Part of a small language model's weights.
Size: width 640, MLP 2560 tanh GELU.
Architecture: learned positions, tied embeddings.
Each number is 128 + 32 x the weight over its row's rms, rounded and kept within 0 to 255. Layers, rows and columns count from 0. Numbers have three digits each. The size before them is the row's rms in percent of the matrix's.

# down: layer 4 MLP down (transposed), 2560x640, rms 0.0413, rows 912-964, columns 384-511
# up: layer 4 MLP up, 2560x640, rms 0.05, rows 913-964, columns 384-511
down912 113:110111117096151120179052146173081127112188111129146076098082114116117063184147092079166116059138160145080159085132101199125131141127145221153136153185114076110101135150105155169136131187155163137115169151154183080108142165141123193137155124128120121114144144128119131113138168149097140076128169168130137068105125096122053137086121128153060154172121191179147090152061109121097214122115
up913 100:034077129097111074099078177112136131125122102177129135169156109110136145144141108138155167137146107101103130106112163176118183091186136095185115126112143168192152148132158122145168106126113115165158116140135144162116095147174153087130167172160128155139123143108063102160219092151122080134089080133083158157142174143114148144143182121100111134184103093085104111128127151097176136145116
down913 098:202126111118142114097120101164139151124128126066148107182152143088090166164077133178113102102107127123082110149143118138162098154187127153111121152103111160193073092163098157184148117137132143101131198121154147142214173193181159149159073089142055144178112128139152106081105099144157098134157111189113135121138141192171137145155130086159052083159110143053166154108087095080186121147167
up914 099:117146065155111119127144099103093058081159137089106141165110101123080117114123109126101106128183145103101042086155144129125136109155098108194096151106094134174080146109102137092118103161192141150135109156072123208142171134153165060160089120098179085134103090156078106131144181121123100156153168160173150135131145131090083138121074143164125145071176124114111105139135121156068146081123
down914 093:133157125118082152129073135177105116123128192144152106134170157156080152200133185139125175156176140084160190114179188053095110197156082097136091110120175097104153158133116097110153111151131084137094119109190154130054067088122104068153125081153094162166114137119131151177112158163085155135078101107154155114126163127184098140164087174162173180134110117198097157139148137041095149135143
up915 097:157120108141166129194107116122148175108142114128095215124117128118171085109106098156089135153157098138051113130102112114124144156053114071110127140109087114114115100162090157119090152164171086130156149137150091081134138143103108062029145116214092129064134095087162073121126129189089074109074178111107155106130102074098168149158061119112098087146140086101141153170125167133122109131104
down915 090:109171162078101158115178087132169180110105196113167107120149086143114146134160064137082083143133078140145125093096039138122106178148126141187089119145135115173144096194087129106090177073135102127163077134184149063102122084108122129144139133126146124136150144133143121062189146169123131151124114115156135178162167144113121142092135029141078183150091131128072070137110135115130171129174
up916 096:066080161116118120127126088150164123129086147102158167156161143099110120131134081132137154150128091147119179143147116146121139107120113158187121113148169096146133158125131161151119117131156146160158158102068126173149153193111149125120198150150109118124090097103173177195199098176104124114116138134111136143097079096121131106132169157206078098118172177152138154144149158145150119103150
down916 090:147125110139127113143119089126150048127087118111158155134130158148136156171148118177106148154078115201088166136168101159153109191079187127178108107149152107139161175137094111175137126103072116117199096154176133139122116150128138072106088136096154082143101114121146112070093128133106125122127103103124073187144093152160121101162096145139175096145114102108193193150148124175098087127145
up917 122:175184097143145154096138157135170174128171162094121143179115126114121086116139144083084145182164091170114118145122098148142110133104131150103122140128121164143133155152178069170152170130115123097174121120106137168117164165097174075071119096093134107131060147135120062151155093115108117095175140073105132137140130106208136119148154150107068084136137175147140150137132100120173106133211
down917 083:123151138127118098110157109126125124092075147148130195135138094173154129113110126172162168226120081122104129136085113121071087109120087172128118132121152154081097058114140201168146102116110139118149094152114167147138091107115062137131045108116120062089180062150071141118092175121127166177115140088109100150133139085187116132103171132136134090148134137107104172105142144175138116144125
up918 105:108119088074132104135156162139125136127141150093122177130147111110066094103133111146132153121095100113183149157123144126093151088083124112137176098149119102086156142190109134154110120196085182090140138204134138134122133122167168114105122162096100127135192042192091143178096133133136181085171186139117097113118129111188138172155180090196137125187092098121157137093107122108122142111107
down918 077:148087185141131122151130202128110140111092113147124143106138151164133108134165115156089152238099106126126124129086111094099135100138141137073125127158150136069127081193058142162131155146128110143182157140128136201164141134119141122095105127108123083069158143123133116154046147122113174154150150133148111149130165081177162137046150139210145116137138124173136102082124158119161169108097
up919 099:113142207119146158148153151173172107131123111067132144123109127160074153065152110183089068176155124047166138172136160112112138108124123148103153069142108147116118074124122078095117102118082106109121129157107142086134138112114119116184143144129100146155131148146145142137113156120144138139159178147107209104144138136134169117188133121082128125176108089100172162144103095124205134181165
down919 104:104114131145132132138146134109140175110095164120132119135140160056174165116178175122134125058127139142162082168199068143118143119101127190190039162141163127118214205118151148131108197166142102123115150152131121151123122155091162106099165138149140083141186091137097109173156153121069127088077133180159091098105132169135111155161138098125142130089142115188114124109210135059108080097153
up920 107:154083092144146104106115161105070141187103108156150146126093159113134138119133133156152150128100131081111177114136144131153134164119156059113101132109131120141167132085139140141153106158171113097134156138157117161090126134183140069141151097141098156145179102122198189130052079131161142130123174102150122137169142139096110155145105112124192163130114097078184103131141061108164140103092
down920 103:159187147133145102084108110142197154121124100141170121142142150132035109156134143116137138091131117147102128153118105191171106074084119183058136162200135102110096178138096123162128074131171144113105114114117090168095154103150141128116096089149110094149071177146112155129054103085104141129150112121131120067098075171166136112087074147121141151136112109137090101116113160125040150131064
up921 102:121131156130084163088199176118051096124154075114109144148065088151131118138153108137131198102130159114141082124136137111122151130146105113073144085160125105115115134106154037125171142138125168101135120113158112158094139124117115125166088095139145127131162083069150150153127131126138100094075138120105116144179132135120194111145129162164170152120144163123138106071194163129094182124129
down921 098:197119173136093156123113100132184139195165106111079170099123159159130201186142078141164170076095097058179111110106176160146107084125123128128167088087148094119186168141148107110161152129148108154166139132147072138121104147176129089137116142104064180118131066117121075159132113172156153114182126145114163148133121118108163101163126141144086175085091036114072112097078162098211104113133
up922 091:142083092219133132143103156158128111102142114127121163163122116120134128176172132134167116126171145121095099153129122159150132108105157103113122077165141192181115196129085142099119143141139144112173129138173162109174102138155086158179121083082104097141122098166124085147161123123101130179079123073167084095114150086094099126117158151102133080142147133120103088116117134167158069144102
down922 087:147119110151150161087143147087085164181099132088150118154085123142114176088140127127092111170122107122077160102170178146145167105170145171163131159162120150101161134109082104124155168121185109149103123122091113035147172154192135143195186105195108187116130141077135111123098119103133129170130117123115197115072096175186198169172187120111134165103122085109198164185115125138126129127111
up923 096:170106172156097103089137080125089107187125071152135137090053158136155115140136151149107118062127101158151149183138164126152160150110062109119142062154145162125160124151141098138098126149120080091060191098133132145098150125145102102126115152115139148061183154130140097121145114094152181144120142075064112152103062103040134122092157080139085129059070100120200131118049108193182090148196
down923 096:121095159115108134134118072112173109144126191100130078177098114140113163136117094166076138121144108105084149097232156160120145081157103084160154164160130143180108146172150112125096181093076149127096131098111180114056122130099146132105127145130144146136109106081142142102060152170140167112123164131127125128159108155097146123109163151118151152105159147104133123096105179081167160143147
up924 101:140159205103164143111113147113076065167118117117160062154112148120153137094167134037096100091132090181171137095188163104118086128094089168138133154137154163150097116133140183115137123147100122072130145043076099141089113069119105146123134152082128144176162111135115082140148091181066119148160104127181193134079137102111087093101115072121092118105099138105134133086153121149085196103109
down924 104:147119129106077094124133108178134156127130130185094207114151159140119148135117125111134150126116203124215069151117136174166120116175146161172082109112093144053097153094133127085108131124105159098111173141194161118150167149078052109151048114149120125143137111178114184164129136100120118112100061097106112102090122087119114106221120140130125055172190133147199092117136188097127104143099
up925 105:168108076080159124067161183163152172089093155125129115094099130165141136097122051120112136162109089214147131130077170192128185091190130139117176142132122104144158121112120151137185149144220101106122123114171105133154144167082147109150136078111104160181121135130201131124094163126157123124101106121194154167169136148126126164119093138072151156135126071122173134157121143165119190152121
down925 102:115103118131093077142148112133161151084168107108102131167115186103087123111148169128175113124161116169145107191128138155197120130106179086120106151094041160152091124099140129141167122045161084079154103150200120164127080120147146167142112091107122150108152182124083107105120192153140146107131121055100132106119068110124178118136196142155123165096163118059068137172146098102089173236073
up926 095:144119220159138102159100149156156135136138119128116143114085120186128083118109181117136114074065170114145098108139143158115125136134159169180071138101181134088189147185168064136111050099082116159154094109149152142144166105116146164181117139117151138092221111062160191105126156137102159065123160099089200163191160122142098111190144128204186134119150103157226131166115167138097144121077
down926 093:090111092125076067114128086083116106151165141161130154090114177075161177142108130188119136159120165141092153114145133111147087112098177106175165162129152099119133173121159127145199150090118156195162096085090113109127154113070156123134120123110129173130115114125169134137076067158140109105181098136119135116097164119143070104104096130148107126154148142115134139135128124151078118097062
up927 089:163112134115169112084101126100111055133136167113163106150149090134104119177188128193094132115138092111172132128151152123099174147056123176117099115123144119125133099127123117193142155102142136138148132119141086139134136078124154092098073048106121082133175146163162103127192134132135116068072111142143161128086072135146081098096188192101116091160152116148200139085094202084175144167137
down927 092:120121122106122086174172098131115188159097109077160153104180094079118130148086124150147124142102135120087113105165111150088121096135136136165136111135106149172175190123093109122129131170134125156122136156172145152145102143054156078114190148103147117097064114094163113109169136015139153129164133163103137188139177200113117110136128107155138134118149094087146138090088181084073160162113
up928 085:116089152115146172137108130158078190167117101126099134079156148168178126063095084077156121093083116140080094165106073072159089120144147088089108146126079094141137146108090125111130089128143146127157041149081132161129143127079147114143167088121124145097098138124145126125074150152110092120178145154166194129129129146099122193055122108139153094116095155147117136153168121162101129104112
down928 094:115181094093119142146111116132093134125178078117102140103091098100158145128122145126166100113095135174108136151074111172153124176125133122108138155090130148139066148140150120128084103082135115098152157143136090124134155162071152206162155108079141111139207085094078090148079109160118162106120108092161141084126147136145081160242110162145132092121133164089123119139142189078104111094118
up929 081:152111132176092120148187108115141094098148123144154147167141159119106132154149095098140111117074178099179115159103122084137098101098128116114094046102113155065125178130141178138111149112170127121122144119128102112136101105156114072124061170139158081201113124127191099167147169064096102185096108155141144167119146128121136098076112121144080163116117073137095210109100064138125109107142
down929 090:081128069153165113078125153118117185141108105090116036097163148180130145060128126171092167103147123113130073123139065182138169124112092157134117168209075180139091100068109157111106187121134121142091136106211151200155132100145112168131114074131115128090159176066166162124132181110154126114155078145100143100081111164177086131179148146132160217173152099127177141136136130153130205101085
up930 092:076142211127123151146123083112142125118086187161134137144122175161118103148152163107091075134133087116106126083113087105139141078100124215180091174139057150097136139134058120108097179078111086153168114161121137150160151174122110075109125113153156119132119107125152146156141125105127144082095098094124184113131091110135122117157115140125148093172102180121140127077174084100120134126070
down930 100:036205178177117112148167137148129160142153077122130127143175130142190102137134142132111172046116180138133128120173137185135136131147134053151123112111110139107162114120121096164152160150130173179125091183196178124103168122150157144152134140127155174120122147164119087165087141162134108112132200113123075172131091139197122145149151138121111176153137207133105145102122137159104077116153
up931 099:121162103079101164080143163170122091165159068100089159114145135175136125075156092136078195057166120100080115142142128143161131108159127181118123109120122103129169124198066086093019125165064053165161074080088123134110146097113114105095145119112118145152173107081099130153159162145082147145149140127131121102160129072139171098130156154092136137151127119138089154141138088130153174104120
down931 089:184182126180149165140121128108135124068151085125097113047178124083142146132097077129127155184102157079093090113086064136156077144160153088129151143171157107134113173107115120170117125106136135134135119188116107113139175117134174154097047080085086124151096205119097124151142174118152125123167132166090111075164209157118112135180106107156118102132197137097173133153132128122071137133133
up932 102:109107157128136115140133140196175178113112186065177150102111169075124094106169161135115066147148097136167127094109155126122128072134108079164116172152089124114157099112116148158115104079103174135141115144142102087127148157183165143169149094128141130120143150159133191099104149143160105093094114142146117105166161109054180154167148165132153084150157141074148103100127143110092131114072
down932 097:125154136122108159109054139149173084169152066155116105103155191153185169145141064132098168115153100114125092117127093186156130170173084155190192149136083136194127162054095143068134105148145097150092149192094167088112092168074089127095082095114102148102149124123065133170118129182154117139153131123101193148132129091124146104108090146155084081162130061129148064126103091149111128095132
up933 103:133104151180091147106103141112092105124085123075110114086111111155137075182151113130110143105202136138127123156142177172154099016113133155128160131130148151149128120109135117122106149167175084150193124174128191086145116118140088131151123177140145184144140180097105151122136154160115088160092130183121151146098135126152112105109116134098158121098062098210151087115118178070150071162106
down933 110:130137126120105139095093162131071104129144123166152135140113102111078133139175135136154120214118122099107163152101163123149065132127131105098191122127124110185179120124118173145122112144129148126117138110104162114106095104130141119108086150133164160182158120174107102181121064115127087097177142153081162134089151174047050106157179102097078119118101151167097045106164118159183138119146
up934 100:106115105127122142141111141166148113124169105130127153118139117157141090101163088135116129141118138153123123156147205138087123157144100154171196129168097120130125104086134131117107131138059152089124144173090125142095165140089154103091139121143091112127162146124123130161159132124158101106140107108098102069126112075109143104115153155164173110142173111130177124162203133125180148120123
down934 099:139139093159134095148097151122120132129139150110133108074098103120170097104152160104163211180141138134151104131104124167158144192157139071123099099113124112125134114137143122151125172101157104156120180158135077094128130082101065074146123122097089139126228167140072123136112145176137053126131072096144178157143144115182129103191119124138113151136148105056157128095097140106094130113170
up935 099:152140162141079122175101099135127169159155148079093119106149152143151067127126138125118147141074140120083130138104085147148121162035135125104120140134163120166184107200138149165139101188135124167122141148123137126122128183050152080125091142140080107088104102127133102126152136116084154085131115120077151128091124122154097124091164068198134173110171136134178138117176131206069119111123
down935 105:121175095063101135156190128159119131096120136196118173132093135030125139125122124156096105147084132099143138183097104148177119107133144126103143139158090151118149076168145176212093076117141148193137183129149126139168135110105099104109160076145116096124089099171148119106111133123100075150163140129140165107097133070134141119043162168144104147082157138131156105111168143121096165147158
up936 110:159130110124134096184092109127096127168191128051069130221087135105142063108180125117102158138125068176111088126098114091134127154108058091129173131100096093130126169138159111121125192143076101113134116097095120136107133149133206139117141108084112153120103079155155141167153082072095158114148098117160160126141141111137167138068161068160175219115082118155123123085163143145113124148093
down936 113:160130104132121089111152161166104112116086142103105111190120112090140171087160126140113122149108196125125130172098081164136117149152125108168114114149130130127143140162103177172170132164135156095115158182080095089121127133117166169108099108177165178087105083084090087114099152059141116095084112153121147106059088108151168123097144141027159137170139168125151134192144067117145143106132
up937 095:129097048091098182177136166105107128087062162135092153137096146104148090128122143071099181187183167099174170077158186135177159177101105074125126138175132099118115174104136129097159136139112080160108083170081196118099112083089148115098156188110100118160163115086169157094137172116154080151145114112122126097141081149122142103150148177089122131088090141119150120154080099088116125150150
down937 097:087209115167189136116107156192161162139156075099114081091150172175160150123171164130090107159160155144158134154140127104121099103172136126079140101123146157117163116139196124110154138104130205123104170088115148113142111117113092104153133130105132123143105159150173142134046146143165199076106078109112143112173151125165103151081142098123146076159219087114087118163101147159112132108070
up938 091:105067077134138171078126100102190161140115146128111181151102082159116172189101113102161095095176162101118173148156116129131158105091128126136110083146201164112126144171172104135110129148159173135129054113125103075156126106163107167174124104169121166122091093135083107121153146146079173157145141146077077105134137125138136162107182145129112210132118144063179134188128155111150191078134
down938 097:090119117162095143124115129138058162116123142104142112096065158101151084120196158147117162137125160146146027094150132108100222174105170078107166134122105150137122179188092115172130097122169135161164142173127125194134106130114122161127165134171209078216130112219159125067189105122118110160178154105109183157143103177112145176078101153133088133086119101131114120055159124079153088082169
up939 100:168143134078100227127138185097127108060174101147073123118148133128128101138090164106131154151120075147133099093146111066189123157138142151061106113101095175128112145141167108127106136110109133128110123159174135151088129090119177112132114130133132138206131091146135163139153101137147161096087142044123166120109168066160106142097083094166135190122063109186179072104154136108098152084141
down939 097:086170102171131083120102077151157123103137144137146121138089116148120096193139161163073114134125109154119085164088106170122115174129127104156098136112082138116180101106105129142139176121157117142080127081081140125143092086111069131213188109125147128123138158101121099126069170088149060112136127085123088110117068099109124137192112079140118140092098111109139157167168132104159159118110
up940 100:139152164147136157094098168158130127158106175135097160086120134107153072160118117148181167113151122156152142095117120101093127137113145172138152137155126113118146112121133082088158086128104137137125112118195115157103143147067109093143186109155120125079189072097128122117105134178146117122104067125145132122170133096069075083127093107204105145098076126114127135116147130114097167176142
down940 095:084166103060151098226185076132113185101218136128141164099085066154156131130155143133146128250128141167145162146157128164109090097111123099117105151148124115122091101076148135091149129186137116080153153106108197118130147102176082182136104145152053135104133198132149115154097122122178063140127131092204145138180135103139117118134166073066155145131095178187155120127162104126145197134115
up941 114:130097143138197065111140097130145150124117107130162121177120157163135078149154146134094173109164170085175179146124108095050132148142088130066112114148114082134118176139180093138155179111127086160161124076133033105153120121089166136182176102128148137111127109136117117153127095149113097082197165091134209095150140103181158109086210125131098157100068102130162113116142158136131187082094
down941 121:106109121075096133147184129159183165096108103188160062149092114123141120176085098150102122067147122074142207124121176139152122077089142091125142114139138113135120084089106117208114121140147134149152150139065091119133147118120174103113130130142132129163122061156150171196116192103128111146075147143135144135121126139112086170053159139131078168122100112163095173158098139121122086106172
up942 101:163108176081171119125151115090141150131103164138193121164096139098120183135163112150125113171102154143179156089110137128029102188098101116119180080158123133072106042099120155083142176076157114120092141156176137109128159124112138094097159142124134169136205134136145132133165104111168165126110073116108106174145102145114143154146164066135106139138124171159163110097089156165114051168168
down942 098:162161162132114142107130144094205138106144131088130151147150155167150143114133106162120122042080105121157116167077172125130155120131186136158124140098147172120117145140123115124145130178090070106095130067150139210128144150114195148111109144159088136112183146117144164140164106136141154069112091119137121111184086148109078143157117162138159119143194124117141136120125108156130136130127
up943 121:135141142122095118086170191109168095135102152115095163111189180161138124117144135118150115119151130173161096139132081089155155188128147148194158105125140135067169126158132048130103170099192196100135097152103154110117124139087179095111115118105140166150203094120166139100155127120091113141125158131113163130136128109172097128164158201141084106120134152176114147089103088129104108113080
down943 123:110133132134090046115168082168116123103159076127106143155135081115136144103100104136072149181143110117207112144123146100118115094109167144132140099096141088111168177144155071115086094150181127146110157144135107156171162122159078150143120139112117147093196078074084133098119134146135050110136127148120144136181115104140152115139131185142174091142161076132189060149081142157100117115169
up944 102:087131125156143112108123198092076123138184107190122137133082139119141162171117145169173127064100091172103052122117156079114090110106072083085133104134115125108113080169122107159101099082054107136141060124127121143125124127144097097208107092116143160166161175106148147116057162144098117180139150117181101121102211127113122078101151106167116121084147109124194139137126112166157175178145
down944 092:153128128163124130160156107060108151104168166189154148143123077079126106131108127155080133127141107132097169139085078184122092129131124140130123151158158128106159127112123102122094124091081147117071153117129153157155159140169096079181110124102184077097121167138146080017055123162118170145126098149103153172150145127131111133216085149139114121168123120151114141165112122148103188156102
up945 097:184095101137169142160155133137107162158150146159085147146161121190104179126143095176128144120143143135126102124120114121110134117117108108076117166150119138127157119145176137079111208178129086083113126177134154144090166171152126172199101118108123150113112149149092042149064150140145099105146126043139179101156120118157130154096104130203122113186074130184106101166192175135073063130113
down945 105:058174177097089117091133104134114112133097178152154151106084085117159128154087132142155093100106119130098073120107161160106134147114051108146143128134127187146095185178102199114087156123156135180173128156172127105141093161162092112123163122109148146185149192131149184130130128140127164139144140163103078140119123114148137169140113138102095178143097136177105135093134134177166116083160
up946 102:108121081100112193115120127097127163098109096090127118137109103155108158136077161123161171186071176068162126110161126130129137168126133138100140130151163100151138151115128132120137148110149134103176139117112151171103080147114196089114163130083131123139169133208198122118131097122088180103101111124145167174124154132104110099149129098090122066133108131110092149148113149124136092104130
down946 100:141132092115123146142107066154150118143096150128225167106120123079096112132072146118132120128142200171184179116133076085168122097165123171100141160112106123122115160102086137092112123175107154102116195117124102103130182155153132098172107160173149171057096107145182108171171105143131110143187087107115091059168142105097114129201154128174139167168139114147174164124119142134050125149112
up947 104:155143074104117134121114123095128113141130172168139162147164141105101114119145153136168095102151155122118136163082158037093087142074128177048162130038112159096069148073149070103145142125137158153174098134215128115108138114140148121127146149082131130089188129112118106099143078061189113093134065094122163124121094146132137156116132168126132132158108134175199140179111130190026157114112
down947 104:143097115147135180157125095090136090098160137139173138084134068082112098173069118077125120147117120110147130138142119153072135167131132109135096051139173092111136039210116214094120155058173065095090157161076082176077126114178138111129160200181137180128073097108104102127107158172113122142060198079155198165148122104113115144118150086132196143105121106083121098076146102153193098088128
up948 107:068126086114164124150126121173109132150119108116090118070137157153160135123105087131165153160183113096143178166141109111193126212150137064160159120139116096084080167097125083127085137129128138136114127092106121129121089152152124139097140159119063093147110110103098175107139121171155144146175145099066114160161141128107131144173120145171166184176115145081106137130127092162163085147118
down948 102:076094083168109160094139101183057163099133109192141167136113120118140103095142100126137148136131161108153191101118121136168112124113151142149145215129112176105158111165145112144086178105124109111127169148162144148042169146079105097147075121085155116143199116166121134163113183173148132151138146142130103168120126144077130191061125155101158089122099222119110136109087143148095067148096
up949 110:145183112122182137054147149169182128045135133086122123125163041126025117161195137136150166121140129091159099147092125095145163200071171150098153125149207121099090110134130147104092100121071157073163138161117127113177126161067110158159073150082149171124148153131114102114133141097168161095117163145095085140207110143153051101178190107055172147134118162088158084126177184127105169100126
down949 112:119142128135174136078169114146151144119167094124150186096098139098126138092169105109088126126172146163080121169138119141117126160145121102141116146046081091096122162136173139142125166090210138177094112117103186109197153120152098157111160145116223123143106153095051111153131138158120157117153211119063124125164138154132138169102129165098135165124091076116144151159145133134137134133126
up950 104:145115169116154140120189120089086109182133154122163209145130213140127104153173153113104151063105123123157137133155142128101177122195170097121081149124169090135122126089139203119077071161151086125124122123134144099119109088125129133113079116149119132122142109109082095077175125148150108119123141145150169115110107174114148102098167167056155130109089111135140132209075101127109147179082
down950 111:147134139115091091142138051175097141143088138096091096086094131046030116097161101094187156176094145111164135111105087184120113122128108066134169122121144123116135161095146067099133117113129190171111114109129110103120114153156093101176097134073114075104103178182131175121097131094140118130134141069164110138127034068108115182129192131130150120198164124141096158135076117151125090153184
up951 106:165105112114150175075129081142110141119163086147119145103190148118173135119166156189190123147109097139061116106138134129188148079166181190101088109159162099162135109124186113108130080114150097119106144124110156133201058161154163111130120126113147183117084128185144133171169113173121144153123149137085133153127132141073045110088131093132208060144087149088127126142155148130131121088127
down951 107:097090146120108159161122185077108100165127086102128160116126137130125123088097150159130137090166166132106103107109070157131125140160100108086071139135104128127118113163099144167121058129123118083198158124084131130128133106136089114128073125070143148120106182100119094135116153159081167133164099164107151142136160130121130118144134136148106112133132167073156151150106105162095072115094
up952 095:134085110094155150101151180185168110129137169158101108152117175096156098188148109122132156073117111127105160091122096125103129076110116062180210151117182115136162144195159173145164100112174164152170085075075125139143086090096138123100137164113095085127174066188135091132066116089126136140102122148143179141084170125121102095100124169125193096130086160089119084144112061116113137122066
down952 086:093191162167154140171114130098142119120142148148123196159110119148190129132187156112144069128136137170118095107106045140082175105052116122149145132133173191108140117110134157146178146122196144115082151151160107062118113105148122178067130148145152155128164168173142139150116147052155091089198205102122106142170090119112076110148109165106151119127101126216107142122137142123145108115110
up953 108:188130176161130078091156105075122128132190137118112127125163145102107099094069129112173156148135150122058118142078099159153149171116118163102151131148125121127123151195158113143161127159181142053137095189105117172156114078167133124160130141096153146161164093125163095131146029112096050107172178084185169172088149089104135130118091093133113136095128112121108121143100101132143123083117
down953 106:105157133162067175135161130124095143195119125112158203107163170154103149108129180175142141087145109127078080140136108179140127135166071140167137061148113178190081122119061183073124156135161117099145148078131072212091145150203102156103142166134141128134079163170129090214090112106082114086121130088094111102088148046135183154143133146124117118145162098123146105132115128129121101071075
up954 138:164133137162137141165175170151137097145105096141030102171098207154163140108185106170103099103126110133129115108169014130131110159089072148118128189096099095147100166149175149117138070175170080099138127086141124127059124098158183139096134110163107139143138163171162088119146153138103148122172183112126198094113160061097126099107102138128178137116111136158152113131081090156119143093156
down954 137:165091151153150133118117158157184137113161153046174141101097162123109157099121094113123097111204144133141153101125066106126135084121094085047080168199158102077106151115174165114103096105121143133157180161111153160158171090091141139150116091113148142119153156108075162103144129119135064129170135129174214159140105237117115165100131094147116188178102103161107121130093082171108108141082
up955 110:151152151154139107111098123111133148095126157119095129075124131085130098096160111082116082152186160139167151152133164097112100124110064164135146163120136156110130122134057130083157094135135160141182152135091137098151091116163075114142135126140136107084121106091127068116167102163187122143156143117124088118119101110115154130122117124127117117133093119119122167134170106105135166139144
down955 096:118126197079168138089188149115146129114159116201104094106079132059091097149121150104148157106117102058132168119142128108133090141124114135063128147116098124159124163101134170155122126117136167085117137120136156122134199186112125098151184165117091102084139109182147125147100138104096143094177151150196109128106140099152090173162101134087057136147127034204103106176125114150158172160118
up956 096:145064141069138109128180197146128117175140080128068090066110150208137111108102112123089166062177099139109139146078127126122149132162184103143083107126133119101066134125155149183035168140157144085106158156148095100031119138103161157116088139115122115150094143145085094176150153166141118123104119102144100130177107114175163073183074104131128118133106092140202165089146127140148182109157
down956 107:158114106141129119137181146115120163143110061103100128150124080175123182061101113194125128184101133089094130131121096166137139146145127146118136129136117133147081156137136107170084090213105090099151097160169106111099150125093120153141168113076116153108107162131116139173164169144167121123140070133187100120070101094097163105151195127073112169152150140187184141136072099166121160114116
up957 115:123072159117155073127144126126153118084163138121103187155111136138126110135193211123089119144115152159122094081177150113068106158138109154098157124130101083127132153087129148117099186134124117123130157132154103102159183140121159112138100088152125145120172143121110116100153085103135114118170089138157151137141150100055137100139113094126127131156070151103193143125083117099065141127110
down957 113:182171118136123137097142151139150169180158162163122121095154189170187143150093240161094078122131185084076081115090144134129162138118106127146135201118102154113091190086086113148157156106145149091143146088114110142086181159151162133130162125100177127120151175134114197152133152150147103185063134179166132175126178149110112165077121167076060131168065137172140120124130154146097147139121
up958 104:205160110147124141099159110094148160098162112119150132111150142171165111152049103084179131175124101155162049086092128104127155086122112122093141150151137129177105100136160133124150071197105146103151160161177112160094125164063095136154146185137093145109099127146170128120111175101140158118124068093164113130103157148080087076110129102133146070111134152078111114102172132121083087129116
down958 100:189098125172167151133122122103086140114140088118164051142094137097143100102139115195134154043110167111175169164160112216115123096111064171157130114076116075126037063047131104116086139093097133112091167108124101176091126160222106079162161110138111110193139146168112132179083178097118120114121113142110120159171087163085053118121111125135116132104130144081124157146147109166178159129106
up959 105:178122158080144149123082145099063128144100132129139108168121137209100120151133162092153159156090127171157143152119181135136143170151183140103166091069165159156121114146166113130155140139064076142121124154144149198115121187137154165144121121128120155136088177073118098114128078122155128099157186120110174115099118086069161134090115131221102061138133145152051131166114162104140161149110
down959 100:110163138074180108141126143172149103126151152158136203146088153111160128117057116163149101146105148150160112120125158169166100131127111156128126073124047123110139122104113114130155070126121059085063093138071086157142129140141062145115194096122098107085098142130088119144101123106184148118100103089125113113161120092123117142208067121066119132119177111118117152086166121160129082102130
up960 100:128190096181102092097143102110163142134101078127100102098096134093138102135107167089120163066135145124189090103160107185101161139094140117104151179126148167164130091160068139117117144153130137121099147149140155147095135118085188158161164065131043101111154127147128150135080094118164111131173082123098148110161143108096143096141130108133101162097097108094123142118144105135158107113099
down960 115:190121207139082116120085186159199157145133088154183087092121157049112127130090112161120072185113125121179198118153172142170114155087129184116125164151152148156109159112112142148139122169138135159147114162126089123112201139211158156082092116079107121199185169121124202111109197084114092105107116135165125086064113131157128116205092094126074177154097109183165099159190122126153156178173
up961 100:096054156153134144135113164107149140126139150179162124165098126160160113155134140096136097117088123079129118124089134128118140099087113107080120165100177117087113106157127143158071161117142099130119088149187173125170139119059112148165098119073160111116128092100110114131103133120137160143061120122108172146124119123149118112148118107124155154117146131131058148141085141148100089114110
down961 115:166107065096104114141171142109134144104108117076131040084117062189077092142164155118082121193122125083172171119115144080164148125076094160113145108037140147157143153102144115147152140119117121114136097156085155117113147164151110140121172109107114111116132112121079132150118071101159147155113089184128057138124189082136126114135136201135137078112166150120126162059122123123167132175124
up962 106:140123125077121160165145110139088134118073088113110113131141139143108133128145129108137151099089130114128119134070198129139163110121101201028109133136108074149165153125175088154134141123096129125120082168138092108117141162090160063124051166170135180133141102158130111197097165132112158114128094140135097124137147098158153104098108122150200117078171119089126116103102127126128222123183
down962 105:207120088172142088114171140129180187137133129109095095148136109182133083179109119097134151160116132159161108127135194162083110122147162163093109166085141100127104098147227162118178155185166088125139119161074115107074131106090109080077183118170173214146169103140105121118130107090167197091144166101123171193067156139107136173201160160136119121099118082094160078058082142091102179104114
up963 102:089099095103081124096117136169160119093171133149132172131146093133146065138149146134142169175160093143191122105134076170086130133086108075123142090109104144155131174163115146111079140163146081102125121134155060112166076113147134158093164113084120129122163139150151157138120166178052131188178135182102097188149123108156103149140146119067126099101116138128086143120102113123142182091136
down963 092:132139149157159158125120120149128127107115104101145077116141147179147089171093087187118141107106176114125041169102115115173102082119187123107102138192180108084170113073164101130096143146131146109077150122145150098111135134122135106166092100121143146123134154099126142129118127092114060104085137169170105089107116131118147098089107102170142160179088162126081125118087138146073064145140
up964 105:139091141075101106174134085096130095122163066101131111203133204177150136163125099159129143128123146132142148118154115115087158140107130143143168181126119134132193087145148178139117161128154138071161108152140149116077112160124170040061131078134219120132172088188169123130119119113186150137147165169172124128147095153075178116161114115129158141106177145165139128098058130121119139118097
down964 106:171152113142123181137092162107133177190159097131095047172142081142096120117074127102155131149047090166118153120115164193114141109110104104199071123135169122137138194163120163081121126109149137134134155087115115119082097114150119105138165165087083108118058189128175157091162220105116110143127151142082196168139105149140112129095155159125155150140116090157067070125134131107105144047108